{
  "n_layer": 12,
  "head_dim": 128,
  "d_mlp": 2048,
  "norm_eps": 1e-06,
  "rope_base": 2940.0,
  "qk_norm": true,
  "bias": "none",
  "tie_embeddings": true,
  "optimizer": "muon_variant",
  "train_tokens": 450000000
}
Each number is 128 + 24 x the weight over its row's rms, rounded and kept within 0 to 255. Layers, rows and columns count from 0. Numbers have three digits each. The size before them is the row's rms in percent of the matrix's.

# gate: layer 9 MLP gate, 2048x512, rms 0.106, rows 73-139, columns 0-63
# up: layer 9 MLP up, 2048x512, rms 0.113, rows 73-139, columns 0-63
# down: layer 9 MLP down (transposed), 2048x512, rms 0.109, rows 73-138, columns 0-63
gate73 102:128153166138193117112108146119107097066117114125126068138164160136145107108158122104134134129129156061160124133110123119155104152138121102111113148143145099174100147119144141144110104126131127
up73 101:082099115149143128135095135156150087164120104141112116155100128118088137158135178131119109129086124118100104101119124099120107122098086103136180146144076109100111133139081126120150084132112158
down73 097:101046141121128118088140143136117114156102103111109149116158153122104157125096116125112098123123141131198180094097147109151149112112105141102172122079118138155140085127167147116139117123151168
gate74 103:128117132147148156138099136156153157143113130121140145108084096098145139138095140093146116126120148112107154165136168151114191136103139112152132160131175121075113142107090119162150140138129148
up74 099:144096136138118126176116142150090145159102108149099156089175075142107126125129118122138114096124101105150150124092092159138129110145078089147173127123164089143110139130136136181113163160126125
down74 100:071116112122114114141103126115123143140113147101088153117126096112165131149096185129099140115171124131117129127119130135143131126081135120110068123152106110185155142153086151095118134169122124
gate75 099:121133098122139115126116124151153124131087122118167078073144153134095110082133129157124113123147122143155119153139167155139107098125118099098146093127121123081138122064151102119128075122155139
up75 101:153112148149139156129113160107129113116110113106141110110125129117105158155105123110105139165125090151153118097132131118127153149083154123153103156160136167119109174121121137120130102114172095
down75 102:137130137102089130157114135133073121140122125110133153080150155144162155096130116100076074100127140136173122152131089112127117156131136090125117146140126143118094131146133126134161145167124146
gate76 101:177086105136117162179117146152126102123119128136118116133133133175140163114120110126122102122150133150139092140128144143091099155092107117181110126119087133074112144137110095156121118126085104
up76 099:151105173078100139174124131117119159127158100122120163139107106092116119127105169138106138128105126155124157123117183136073130163142097123133147122145161141127147146136125138101141128132143143
down76 104:139124168100130139136148109130142121097141180149157120129139106123100129140103143138164131147120126083157183122162141139135144110130118116146089115124093130135127108117146147129123117126145151
gate77 098:144130136131124135139120125120134180120122157137081133127095163133116163134095103141122148142144134112092100129152166121130120121131159146100117162095195125098157138139112116135156106121125187
up77 095:107156117140129128133117106098131130140121166134144082126124140144140176095121140159135148112110112100142136096113143132128137155150096131105100107114090117145137121103130130110157141156086135
down77 097:131094129135100141134151158150117154082123116112125139088140127159145163122151110104155119145150122093125131135157131132134135116139128111121171123108112124183115125108100117114136096137141107
gate78 102:133119133110127125125172113124139137116173106124120146094141156152112134142138119132132158109135153123120106113126090139161126073095159150189106103126158115144117106106136148122115137136111134
up78 104:098141125156127138127143123141143134130084102144145138112168106105091103130089176111130105141134135141108109120148102141128108110109122146104148131159156132134142127093150102126137143125075148
down78 103:134132091134141065149127125156163178088108158115158108116177088166108133143120118134136131085141129127142129107158130176100135174141126105140146176119121115144096099109141143129118103145121142
gate79 101:157116106153128174115123122152128155134130102122155098088135147156083101132095102110135134090137108141158116160180122158136149155132083098101148121079132108164134133117142146171163123165123212
up79 102:137154090119114123177113086133130107160134158124126117137160132167117129174124114145134126157129166111128144126089120104126066141124113102107168139114082163160129133128115096127140118133081126
down79 103:142131134094137150131129141135094121134109114135104157114110099099129132109112120115088120143153161109133136125115142110113092101117106200131132126134130174108150156159102147129119115115103131
gate80 096:125168133187112094120161145176164122111135129133155144127096131103156100082145132123082129116113096142160139151132123093128152102140113129110123184131176162138122084160095091101142099110175126
up80 097:144135132108172148151158147145114099161107141123181125150104148119157114159115138136129107126125185139112134098104143094156121109164143125152084154114134090122117120129103127155140161101148129
down80 098:124123147100150131121103142140125144135118129160133119159169137127120132121123119130080117122125194125165138124103119177143124127157100112124137108153114102127123147131121134158158099142130157
gate81 094:170141146107130162105101128104132188111145153170151107144118147093091134110167130136125148143096123088133125154128142102110131136172137135141180163112129103059146120098205141123132106139096151
up81 094:118109128107211140122163163148131120131088132096135145169145169142118155061144110144178130110105080159089091156114120124101127110155110182101115118073115140133148131135091119134130148135154150
down81 097:121102127165119105132127113090140149091139141118137100155132125116127133162107104084165116132114150117128096141160140123158117121153099140124148090124098113120145157171134147159127103142123109
gate82 093:080121107166113160123112133102088136131102167110133112143122115157109149128125141182113124149159174141157109181117172164151086117106097125127143115126127141148142090116134120119146114124093123
up82 089:145102121113084121077104177121153170156133136111116161130144141106137137126123138134152114134153093131107093108082159134153119132168094147098119159098144137123118139141124155116137132121106125
down82 085:128178157134079118136137133112169142113136122100150098155169122149133125071133137150128156102123142137131151157104165115122116107150127097151123138116138127130114075138116100143075134155135140
gate83 105:119161120155120101173128083125129127134119115108103142108107108117122155137148074129121201140134115155136119137141129124085095194142135101105141123148164121115121105134163121135124160092115096
up83 100:146144134178153115092106129145133095120133152136133142123115116155106147107198155126128187146166163163100086123128141180123130113140145171118165130131106133104152089096147117123127122089098130
down83 099:083101143126136153155058123129132112145127089182105121137161110138102164136158148105136143084081144144140176130159119124104124108145132080161180164122132095125156120145158123137139125144138164
gate84 099:121121152164128138129112125127132103126146109118140115126113133116111157170117085135134129103124159087119158113112134127132111143086112061124142134146169148127099141112119118144155177116137120
up84 099:096130091136134115141128143121138145095080092146148094148121111094118127129122119111108104163080139144141144086121126144171134082103116126148107130127105099135161139095117139146145145114121102
down84 101:135134128094138128146129136130101110108126134119130154121139118132088112128140108076104145151108176116128148132147137149153152094118161147091169112153132133142085144082107070165113162116098069
gate85 101:134092113119122126129158135149119171139147113157137162126157134110149093139109122122191135157144119118113142114111146114107162091152097195123095097143103116110115096178125140166068161160171163
up85 100:121099139109121124155145121115130110154108138079130109112103096059087150085165121129131126150111126156092146100112160099123139132106137128130093129124102124129111127166130115090174129117121118
down85 102:136107153153110120117096091135181151152115162136131218140105094163087090144119124146117149162138156112146162164111065095081117077120136102158155104094163120133081133128153197115119129134127135
gate86 096:103097085134101087151152132116131111170111109120143125108117118103165126137113124135128136205128148157155150101149151112102091140180134127123141125060144139114112137113120097118099114151097148
up86 097:132142108151104109101150168129111116149139123123107107124149161094117150125137094138130166158159087115147142169073133099153139152117153151114137154125155120123140159166109075146184082109110104
down86 095:144178146155139140133160101137110144107110182185139131120130119154091143136153117110143091158128120125127109123139105149135112124101080124098111101110142137139118158152126148076137162112144090
gate87 104:107146187138133175118121136094122162131192113111128087101134057153139176108154131132130146159151148132134111137082137134108112150097119148112141114139129122130145105105133136129172147169139133
up87 101:160098182138141141112128149134099088157128140135106160121120142152150104124117152111119125125117104112098131148130100106097148118171106133154091177115120128108110147181162136119116105118172128
down87 101:100126141119159149108114110102114144137119130146066164149161132082094157131129104156108118130119158156134097148131112132140116096161155109133135111100180120125096106133120144118134148134119111
gate88 103:083162150117120124113102160157149098134152073126151162093122152113149133112150155158107086152092165153124160131115129139139105103159085093162184135133155134130112158157108083160151088130139077
up88 104:120115147175124153120130128148134141113138087145101134133137129159116129132186078114119127129069149097141180148121138127164145145138132111150102131123123158079117166135141107149109107137130166
down88 102:112153142151132138108098158139174109153128117130135101138141118130145094158135132108142123087116142128131101131088078147139136153109154104132126107161135144130119143080121155138144116117098084
gate89 100:116168078090128123091106113128118089150145111180148128113145157144119142139103128142094174186138104109116115125150117118161134072178134142144139126166155162122171105161135110178116094134153121
up89 106:113102126120151153142118118125095176137146111157120121105124142123127146144125079095161121102110169117191137114094126158089160125109096122132075164077142086126113148104084066098145118103130116
down89 105:140098132130117126102108161088153112108157154145118145098106107128106157155130153113153125102139158131171121079123136126136085176144127126110154173122088128134134135136140126111100133188119124
gate90 097:100109110110118106157144117127173123094084129134116142165164138128157150116131161172163138136114108110120098119139073102126123126089151132112145116123122152126136122136120152134156152114108149
up90 093:099189092105118160143110112132120153110103100131135142120133093138095152104158152082128126086126125128140156167112094138155104101136169099146153145121096118152141132135118146117142138183142121
down90 100:114131140125146130134137128114109117118106130123135123112131090141151095080170149095120063150116127112120114117090123138137146122113120112160158122100108126092082178139131142126123098071128134
gate91 102:151149141148118104128122153131130133123113116093145137157163168164165109099159146165150135144172108142090115141117141111126163132166135133102136088160113118142142103116129129118174114113080127
up91 097:136191152109159130100135121162113115112093092132147144140129166162082111116108135176134116111123149129142109142125127105159106161166113132110109129167118114092095112159134140062110164130134136
down91 097:083109142082114117184121138145119110113134137135132159126140177097128129140111145137150106136143167130152098122120134104161117113127159153173100102137099121147136105132147123119143150137088158
gate92 097:121117140162140113086108134132147082173110120144170123121084155130121133106119157130135125097105157132113154154146132141155153162195164153158113162116140153132162104099109148135091081153122085
up92 103:153147140117100138142118107137156155105089138086073129123133150173110099127135155134113118118111143153205116106116084123155121125156152169113081107117138131153120161102132139121167102148176114
down92 102:108150138164117076101194114134109131126100154139097127117106154171147114125138103113154138137113104162160105165084153127087150117163106163104132100122135167120098124121121088161165081080122124
gate93 099:072071137108095155119194133093106086147114128119098094147157132174131147134191127127127073136109137139128119145164147104090133128111142138084129155125080138120103122100133131105153145145149112
up93 098:125149117097119134154141132099098104113131159165129166145097147115136134146167147180199091140106166122134120126126111137139155088128132109131095173120124172159143132128090122126113125126130157
down93 096:091161099113162144093146109112124117149077136112121171117123101133144112190145103121130151137120187121100126097111154083096132148128140105124161175163093166148099152141130116146103125109141161
gate94 099:082090157143123176129110158130148113127096118130145161130127124159142144125095112090148132119123113164114109119145130111145108107157086097145143157161118103142110143132131111096181120090150116
up94 097:133144104145103079135141178159116119133153122109161152110113123101103126120128146142154122076144108161099094143175139089141125083099133120140118129112123123093135165095148101099127143128147148
down94 100:102097099122125106105114154127150076108139098124123127083140113125120130100136145128124130140129133136128160130146157118098113142078137145149138100182109124138158088109130083130100111111155122
gate95 096:118140166113140157140122145128101140140124116164135131117191145167155141129138188138172123184123127119098119128171113113136098068146136146155115098142136095098160116082165128111105134120139141
up95 099:143148150122150112164106118091138122145173127074148097123132121142161152134160132139200113124133128080091128111177127128118119143143134136126133076112165156136154102110134172127136132094150131
down95 099:146129120102099121163181155133115162160088136138140155137154132129129133140096110136108134130164143108081116090110149089136140133138093169117180150117124125132168161196177126135112156092128099
gate96 098:114160186069143119139127151122126098104139111086152100165142130128133157104143153125163072117082102164173165154170115104115106079116113100136167124134111169151127114179138126087135105135130129
up96 096:141145112115104095116145071132138116160143125146117112116174133129119110161137100106112159119124170075107114126131054145146148124155128126116122140191117108163135114138144156133134155149147123
down96 097:164135106116121097112152135152121122148122178150155121141099124130136138131051111127092108095133157108110099104114103132172143152103105099099135131160153151165192153129142127149125135175110130
gate97 104:141136102163090122171112107127100140102113152157111088167108128135128130130134146122110098130162187135123131145164176126148117131113125142072120111077113166123078117111088128109109157151143121
up97 101:115130119096114107142166160127092094144110126141159136093100163103160105140117109125168117135126108118201107131129138126125096166133148151110123121127156110134163090159156114130146161138153086
down97 102:068118142142169120135090133123093193125113139169148162131118117087138081162163112119149111104150084136105174148124123085128170158147096093123084137138152180138102123123095135165134092103145150
gate98 102:103127158106090131110111137130148129122127128125142119123154101098116121099050145156114113147134118090147171121142138082157172118086105166134109126145137113115114137100129109138169144132106129
up98 098:127139084133156134087117142101120117097160091097101092153077167109111134148156130138095133150117125134119110191113147133115113130124145134135122117133115099123110104126121185064103172169137105
down98 098:111159137138123129116137125145123110078143121147145111121124143165087143144122106119143125131115099146113146128125163156122114154087106158084093133123137112148113089153167155155127159162139086
gate99 095:157119129135116083142143091094119103133101088172063119087155158139164146078116132132098116111181130140141141126140112078103160121125078119104144133153130136150152107118117129165128104151104144
up99 101:149105129120151122153113133110136089103124152134163132127138166136137096113149109156137141135065149109104138133123156149129121112131099121108087133113145105151106108153130137145115158158152129
down99 102:162168131153180138127164086107205120144119148091152129135152114160149113209157120096147141089121141131132167137167132122138130158120097110150058156143136155091127136079098161130136139135101114
gate100 097:086122115120121113134137152095097140093146119097136101152112148097153142153149131120151125132120144154131151125135127056142148136125172133099157152102136119121131131160134099149097129090083148
up100 095:150122168123118137089111155132141074151101146122120087125136136144153132095126098101107134089134130145085085143127139136127111125137136126143126113126123146101148129087123115129123129131113077
down100 096:142159134155114163127125145132127156123149132142118132136077139169149153123130125148141103155091179107103134162137152141126125084144119178098111095131139168114137120090175088124105160115134160
gate101 100:157145102045125133139123130153114165101092080119190130156155122109122135153126145146137151127116155149144156149128120118172122150127149128105122172115142121129132116115089082141158107157120120
up101 101:144166140109074169168086150129092129118108122128129133115126121152095154113148148156117123149125097104095149111115134153163136171172152143146149174098124177121154090113087101128121087153091119
down101 101:140141150094147133101156132156148125147169079141104122174086111119147142097143155115137131188113097107108128099111120132106174140162094100150097116097142099104119157144101157136183125143091107
gate102 098:141160148143109146103119146085096129148100137129138139142116127116120156125146096125145148177089168153091133142168116155088124120148084114141095108089128091116162114116123133093101147136108159
up102 098:093093139145110125154132125108174065129099148077098102134048172145113180102104134155136100121125115082136129133138170105106112173139069132129098099150113126081128120136166114130138163120110134
down102 096:131107132152145145118118120097160115151117138154116140115124093115118133132092124133147126159118079136175091095145095140119150150117140107164159156160129092117163119113101112120129129110115142
gate103 106:123132119134143141156107110113147163162129116136107112145150103154130153086185152066102099151142172130157130129132150112151166073126129175120151130139168154125123134118120132149149101127130157
up103 104:147141129149133105138113077111095122148154128147159116129075150117141085139133090098152111098136142122112104103136104127072147169121096111163117099150168117173148083130120111124147166129092121
down103 102:149111125147075146121130109153146101135115130120155138145111172128134089165171131134151119115156155108139141110146122166077096168125148096146127134129077105145089129088103136124143135131162123
gate104 102:110136097152067169126163098080126124125111075170158098155102104146130104092093103174130115122105153193093146139103126073163124096113093079092100095112115142173112146123169130143146120147115105
up104 102:160139176125146116108148109152157166120113117136180149150148150116136125148084157127101165161156109142082115132131127110130157114125149160130151117129125113141096103148128162121133114113094150
down104 101:135125124090099101148110124127131153112138126147121103135115171158118153115129121155113152146117093126162144114113145144111146175113135152096136151075105120145140128145127120125099132129124163
gate105 097:136174110167125145140120128151153121110130106149151122122118118120164137173107131165124154123103104135132103136097106163123125149117173148124117118119091156121113138144107163144114116143179139
up105 099:119134143125135108168121171118145102102172101158078138164103138092121172090110121130144161129129115131082153124096124134140097128070128097121095117173147127110169116085118137114118117129142166
down105 098:098155140095142120128141122125147131104171136124107137085127081104104138090094153120127139154168121152127149103131146122085148160097107122139137148137121131117077121149112138118138133136131135
gate106 103:141091125133099152148172149141127163111125171120154109108128137139168138143162107167154127114129097109113199151104147157157152136110155120122192110116122084161133155115132129123130098153059133
up106 102:162167152099156097086130143123134176115134108105114145135112129126131117165138168115134119114125133149127113144136152060147080151118125120079123132108155162113130061115158132119178133102093128
down106 104:127133157130092143125100125135196144118136110160065122118150115109146128150121177155135134138147102133134150176121143084131120115081153105099152099124128111142112140108124102126191080121116110
gate107 101:094103167095136123127142129154135117139123146105111100148110115162144138103113112144138107089182108160139165113104084144127116132152115126111142135107116134104103137145140103138132143171151127
up107 097:163135128146147109147129114150139129138123098143135102152142136126151068135127121147092155119115148123112108140118112102135106116156141113129147122134130118079111111159181091101109119085127083
down107 101:140143127129170111116096115148135117178156129190144117103126128134098141142112116092160098129121174127116151111152139153139112091147143096101161129120131139145094089104126105127133125159108118
gate108 103:157134135110100142174114155122091149135117127102166141101151129103145086130137161109146166126100099123178088127096155124130144118167120058136112085122148108077163150099118106140097121112136080
up108 102:118072141102114104137158096162091127146156132124072118137151167121166123110111119128128110116119136106125107126115147119135123144111136119113130131163112141159141133182123131126125126137118123
down108 102:112133153118139124112131144148101098097112118199124124113127115079133141151143133135141170148154154141088145107130102149121113143132207120089112139090133190143105147158125110136126117156120157
gate109 103:112124135103090085132107109112199124127186138108148097128120102121112102145074141149103164109106136162157112157114129115135143146126106152143139113158172092109123103155143117178159146136149120
up109 102:129115133122126160108157151130161126186123177129103117110108153123135113125148161092082135155163162108127122095150128134125124073099132129147139152089170127137164183092095109162151112152165137
down109 104:154140133128154126154172128144173138130088117097095140134168128161131140115162096111109114099123122111109172125164141136119133138110133112098090115111152131161131099121148115175139133111123177
gate110 105:095104131174174132129133144132110138132132091171129144168125094144126084159145158137110143141136161122092176145138148124109134136131143150174122152108119136068090131146127076155142135117137104
up110 104:123105104121136117108139160115124109107130151152102170138110135104111142131078120198138174117100120101096097131128136136114155113158113092124120106120111134125139107117173157153184148147165119
down110 105:076082134165146095162142163095142119133129119151111128092189088155123151096108130184160147130074141127109123141121105135116119068157158169154113098140155109103103115133126140152156138195138110
gate111 111:124146087105148113105124082139126102123137100107161075153070118137119150115110103075120123129079118082140119103095127166182127134121137116109159168102154146114144121118086102087158125131159116
up111 110:133105116172153140130149112114118129107154104141134143092095112125147101162148143151135149167122156147138093132118139135147144157149104104131089133108157178072138115111109123129134106163152082
down111 108:111134168140135142146114148123087124169087115139144129125147144111108129098155113131133118110127125142132164125126156129116118172118117126116141139130143124113094183111143111128109110141153144
gate112 102:108096116095160161102124112161135181114137133145136140131102108115156114157136071136147140179109161120137129105114125140091153101143138126164111159139144159151123151130139150139160155121099110
up112 104:153092063157132140169102066123122104121142147119155137150119179130143110156118159165145144134098153150144107117104120127108107166137137116134178125153058153086121119141176121095168123163093121
down112 107:160117105142113111143137144102080087119132126159163166172130105117124098155095114117165142142116166189096093097086144135144129127154097145173149135106112116136156123125149126161092141147080134
gate113 103:118101132157101122096127119127133105094130098164143120117132118169093099131125162074132183120136175097156127135153130083168107149143109100109103118160149125134130105104135179100085107167112103
up113 104:122155114140096126154131120123125157121110158149162144154130134104124124146122121183114095133130140115155113141117140177104139118087130083156165114161102159141125140109124144138150117153098156
down113 104:113174157154140115106142128152114143110149137177127131146143130163123125169125091115133072155119148124123106136136082129140140140149117115159155157098104139175140165142116125108130152136130145
gate114 095:097171158106132177153151142116132112113130146139127139139173104109161135155149116158133090109145103104117125131139117133076132129131107119112129128118171184139121141110154134149103087173112130
up114 097:094164155127085174165131112131122188140126107098109114117159098070105157128113111107110111154154163170149113085138122114118127135127122100157130108082133130163136126129148089131148157118134122
down114 099:143145084079181147164094088131078136133104081065115131180140091114125107134134103157130109088123130147135099160112164132128132134102130102107129132145093139167113148147180149098140131131141138
gate115 105:125120170133129067152150120118122142139121090120135131158114121142137143128095112155128147112145178122135193142125130108172114144133111143103140115116169108134166115189111138141121123107147164
up115 103:110107131103079124126098152105095129156101088052120078063101113127095151134123150095133139117134153150144118142169109135117127113129095089126181142109136099131131108146115096181136117138118102
down115 105:119105136142154151103130168118148149157115099083124133089141188124118133099105131127097109148098128129183148107109072127162112171157117107169101115099142112097065101129139122141149131104139094
gate116 102:125136168103146167145143098152085122105144152134110158117119135115111139131145159143093126113121123123122154156143157111098119137169177117160171149119135153183151110134123082123149126133111111
up116 099:103139157132145118133092138118113137091123144168173143119168100099126133125126129130122144126127140119151136111145128152139159106166097123121133158120131165125151128085146107104097163120183091
down116 096:129175129118108175105159110141069157119088112088118114109141122127131152127140079158079109150143136107163126111145130129162102139123143133120114098113120102131097169128142137126129144156087103
gate117 100:153148099145123119114146139085137092125131163104135152151091138125204092101167206112096154138089139110103146106096126121123134083178167164119114091165129179132162041124144136171061153128139130
up117 100:121135119145141168109156137111116165118124122158061140125143138100134130126146113122126094138128122125155160096107134136133141126161130098119101112123113181106126122171087164108156127109111139
down117 100:132142112180136155121131182116210102124094111141134115127128136113170122128116140117138141103130111148109104113093164158111166111105098120080141139168177118120129145128149093120133106099103145
gate118 100:137113138150095085068093145106129132121132124141104130110145133120141132109119155090168125103121140121202124151122110151107126120103096110106077140125129096121106170147131144114140127175092144
up118 102:152112097082068149101128145096092113118146135129121121134093129154125154157135156095120168158123123124141123164088120118129131113119136087110110125123102113159119137095141105153100139160194143
down118 102:139105125123096095106100145142096155152142132113081166078113140150142117163107125107138120148128123107093146104142137131133144085097132095118132129179127154120137143093111133168148134119180086
gate119 102:121121121190134133116084138152109156136112110141076105149140121084123125099110125128126084122082104102147108132113168131114128127155121145124109133135095165122150095165128129145109125135113131
up119 104:150095130152147114149118132104152157122092113112115151142106152141077160119121149108149122129120126085123144084117091141117091131111103156175108114119164141115165151163111065118113113150121111
down119 103:131139114132091145160122147107143145135148146164131106141112158082146139144139138145175147140148141112131125154127126190144135125148100143152092089145094165104149131151110118119123075111119136
gate120 099:097146137127130137087129110154154143097106121111132101114119133137172097121151135085170165144106125157190112161166116097102147111149117118115132117200125136082153167147164124170115111108115131
up120 099:109133094127155130153103109094132075167139121123145123165126098121108173147133113144134184108135076141126144087120145151089091091126141092090158151132136106094117143145044143113158127174097158
down120 101:137163172120121125150161100116099114134142081158126142139134132082173113139084103164114115148088086113096148153114108133131136102151117146107084138119161143090103136125095109139136102093117125
gate121 098:098148094158122147087148097109135160088129149134135104083159119122135134107165116167152151164103132106101160124116077124134126143166159085144135157124175098139148120096130070134169111193133101
up121 102:112126125082146107147136143116098046119115117136165124110107113149103141146106132126134136093155089143106133114131111119141131118077103102149140116137118122101091103135112165103160120073116115
down121 100:143133123120125153125167144095086084111144113132116116102094086161133148125127135103119061154155136131131100128094095151152119099097166143127138143119131109112120121095114117089130154115141140
gate122 099:130115151117128115130141137087093104121145136105115113113104112142150131108137137121079152126117095158142126094133115122104118140131141153127132122116115162104069140133164109137121176133077153
up122 098:137159125145073136136130156104120140100107121137123146121146144114173119143120120131127146149098125148146116126170108139107138144118112135122174155086132104136151124091100089122140157111114128
down122 100:168167100066189137153153131119118127164101123172100119144114168115119132149124158109132148145155101142130119126117125124108132151115151119143143123137153137127147151115108137111100151112147134
gate123 100:142104100133116167116149175102105165114117154119142151140119109119073150101145131155104120136164109097119134106136153158106132123119088113147155106149140136085116133080137153085171092166109164
up123 103:128111074156110125110159056118105126166138080117121140131132147113115155133125110134160117140110109178187128150100120166138165141154143094115126092131098114147115109147107137164123105148126136
down123 102:104164127126136166128121149124138122128123078133155096136107133092140113181158141167164108156160084062160142088128144149118117129113138137168136138111145163137137126185124107128116106165200154
gate124 096:133127092125105124130125095106108101097156149138134110134129145140121097137115120137103098132123140099109148120094153126147109153146134084116122116169116113132121150148154127129148105151112137
up124 097:149142116173094114090104107120194131126127126123149132151152139103094127081085150107133102133135120130107156093182125154118164120119147136133145089146140105084147149133112146140092148175099123
down124 095:160176116118144128148123108143162073119094157084067161116120162141148108148121083119091140127117157129135164123117121135102138094121105126138154152121096111127182121120150136118124146147152085
gate125 099:124112119117097173152096104147118128136116127113151102108131138126114113109097114143159082098065151108190085108124111127128106123044116149097090117141123107123139141144122151148141137148109137
up125 098:173108130112158134134156145095144101116123123125080121115113135127127133165167161124088100120152167125133099178163184143141122109123129079116105126153179155152127122112148121131152143139160123
down125 103:095161147114116126121141130135085125115106122133137129170093147104145101126116101127131129097129112150130129122101117113109131128151097129124131072122084142065149084110085110127146122131140138
gate126 099:162098158123143093139147136137129131147109147095093157105115075105136132137152109127111138112118149111108130084112133098112103137105176134140143137147140130129151140178168143111169137139127205
up126 101:120106132095163130148149121156171159159160105090128162118135133160132133161158130143142118123140157160163117109118173124171094150126169121115129124161098123080119109154103108168139180152145182
down126 098:121134097134113146142130152157075126135096108099105135085125134133142126157164129133128118114134118114110123123145163170147125159117114133135161118129113101119133139128158119151147151120113086
gate127 104:084110128138145130127127128151122116171107130129114112113171126122112126127126132122121163126111149144144135127152105122137118131148116172107103134126100077113134104128112130105138133134128109
up127 109:133071128131136128120172139135143105103144083116131111142154160100146092118135140113127120153111132130146116143147127129117135088106112179113097117109128136135119103157127103145139164099109096
down127 101:143151132166150105109129133106114167165135140166133171127103166100141140107132139152097177099136137089135146108122150113158139161163098101110133160125100132143145152142135129126166118173114140
gate128 097:130108103134106113130154109165119128098118127129119144153081163125122124156154090124140124131120131120104144146099110116144102116134150140158102151111084140146110137139142144117137099171120116
up128 103:166173077089152129084136113174117121138116129081130146121143093147157113146135147143166105104185120110097151147179121122138143130147138145141140120118112126122098135135121142129078148057161127
down128 102:157140118097150134089116136142090104135149107141104111093138104149126141095110112143142154073114117174132168133138118109161129143111117091116098131163145095106140122199115147113121144104130133
gate129 099:141105122133149106125115116108122122126131151159097138151120099129117138133133157131119119159152128088080128108139158161153137145124126114099112158092106107128142154117099130158157131135148106
up129 101:134067158175108152067140144127122148156133112101120123132127145126098138152110121141110146112137132088118100167121103114125097118127126102116080133155121145118111104163116130129130144145106086
down129 100:154114127146127124198118109143127117151111129148116105143133137162131128132099157129136148138166137090132121134144121128136134174135142129122097182112136139127098093118115074161094160156143084
gate130 100:077161119173156125145105139108154108155149140163136124088102116156173157142180138087136126123125135167120109131130122119127144115130111176127134132116112125128147131138111153120118127138163161
up130 103:131096114121137136143144118128181087112119179071112201125144156113109129124128153134133138134116107111114085142128120106119149125148149169132127121148097146105127121115163125128145093113123107
down130 103:129149180100148170128180110118169103130158133115103118157136088137106102151133148073088125174118148119114107107128145117147170128136122124124132161133124120093129125176175138120102117117138075
gate131 101:096152156136101116138120133141146125122102105163123116082156142121145116107135153127124088121133089102153158100061132137119157146141117131127140139111166141106135106167122136138101105134095153
up131 099:138087102124099125129107107143141092135158112097120103128154158081133135108092158145157158100132148134104094096111116123108160118138126137146152120126103121119117096147114068148120152118106182
down131 100:141135129097114117101143106122144159136122103122133100107097149102124148126106164118184119147156075176121137131133158169117115129124133090141130084164145163120098134130154124141106095158104167
gate132 097:146127128164110137129108136132129093132128141098134134085140095142135124103108155124114101100135169178124139152149155101087132116150108107069126123061126113116114173148114163133160133114078119
up132 096:157161137167106142119101145101110166151099108151156069129165136135144141130131118118120079103157154144138160138136099140141107126102113137108115117135170099106133090108115126121133150098098071
down132 098:105150142132117134090138162128153086100121115157117112091113131145107154132129097142149112109132120136089124159145114170137130165125142168170117129160110135130119107076139161110160111168101121
gate133 099:123155107126144185155153094112113134116104128157157119122114119096146154136108104137089112130115165151098123109121122126180157178141131108104102117123148153125128108113101146105110140114096093
up133 099:157140125143183081077129143122100162139161122142153131104155186107116125152130162103152132116153107112160103118113116112137121103132097173106119131130114139101106136168140109136116121142148117
down133 099:118133106124141152118136138177133103118120108142107161151120127155153141154147125097154143130139103102135073127113127111124116089109171147133121108124100091176095121076153122135107153129173107
gate134 104:127105167130118163128111152181135110148124174131135113143114097133150128110159155079109157187139122088102143104100144147130124148126116152146099102124152112101128139166121145124146138146128127
up134 104:147131136122082107127159133156101127125118139149127155133163105137173132161169141124113112140171159086118111181136133106068149162149156096144135117118156151167156132146146138139141137084091171
down134 104:164080106121104110142139162093150124132148157167097084118147138152142120125120122118091121129113140126147163116160110133127136156099167130137110148142131140140118118136144155082127126139151158
gate135 098:125146099106120148187134121128103125129105149140132146175079129148102074122097120091148136137118088141153114146100135106130149162143161095148156117135127125162114123136120089122079128163109160
up135 103:069144136110101127130143110144121112125124150127149144125143124122156096143104147139151166145136102116106119121171110151142131115163105110137121088115120110114115149148072112129134134092113117
down135 101:118135111135123166123133024118171153128100132149120127122120132132126147092140133104108154096124116145081098139101112141126124119112121107112120111173125135143131142143164115117134145102124148
gate136 101:083109163092090149159102140121136151081105134167171141121157182150110138106129138136140128091116130098134115145136114142119123179116160132122088075141137099123121108128117109124134110121135111
up136 098:153081144115120148104118150152113133132144119135123126136134100096140087151146104198124194148109138130141107147124126140131131129082150113143130111135125121124128115128150135150129114140124149
down136 101:121113103168165113171153126161147204170102122096125098112105120141121137166100159152157106196094123085130173124131110130135129181133085098177115146155090142120169133138121147126148109098139138
gate137 100:150105130151087160155151143139125106100147144125107134112149100152130112104126157135086157134097093147183102095126131150129170114097140118146139142117155173119145126141126096121145121128126151
up137 101:113162111119120145136089117139193138147110171123151151082147148162155112110139112140129155128112120133112132115131068138126148143124114134142117119155138074153133128120083110118125154154116137
down137 102:114133130127153128139142137109158127115052137138133121161122117156140172099167125146118141149121137136122114173115163107121143158189083123125059138112121118125122128135147150131170120122116124
gate138 102:098099137111111147177138112134122117137140133139126173122093119110118071126202134110154107123114126153104075119135085135126140142101119131128101103132136126097114116125200172110103106125134119
up138 102:146126101140122143132165112106121114149076106118127113140142157136121153160114065141122172127168126155125160133082097150123150160120105162132094118123151117103129128137071117164116133144124143
down138 104:141168059176114128110091152097087138126120123137098141117161130092127171166130105138145128133123131158165162104148150122099110132103151119113140121138103142119146144128152116149096120125106126
gate139 104:141129119138107098163068107106119091149120167074188101126118118101141125121144110156130165129151083094133157078120113174124130150103100124141135110115146115118114155142130128099115132146069085
up139 103:128124121114115155150134088050145111136105107122143129137150131083131147114088100103129110109119136104127126110150106139122133185106107123120147098095129158126109120129139114115091102171103175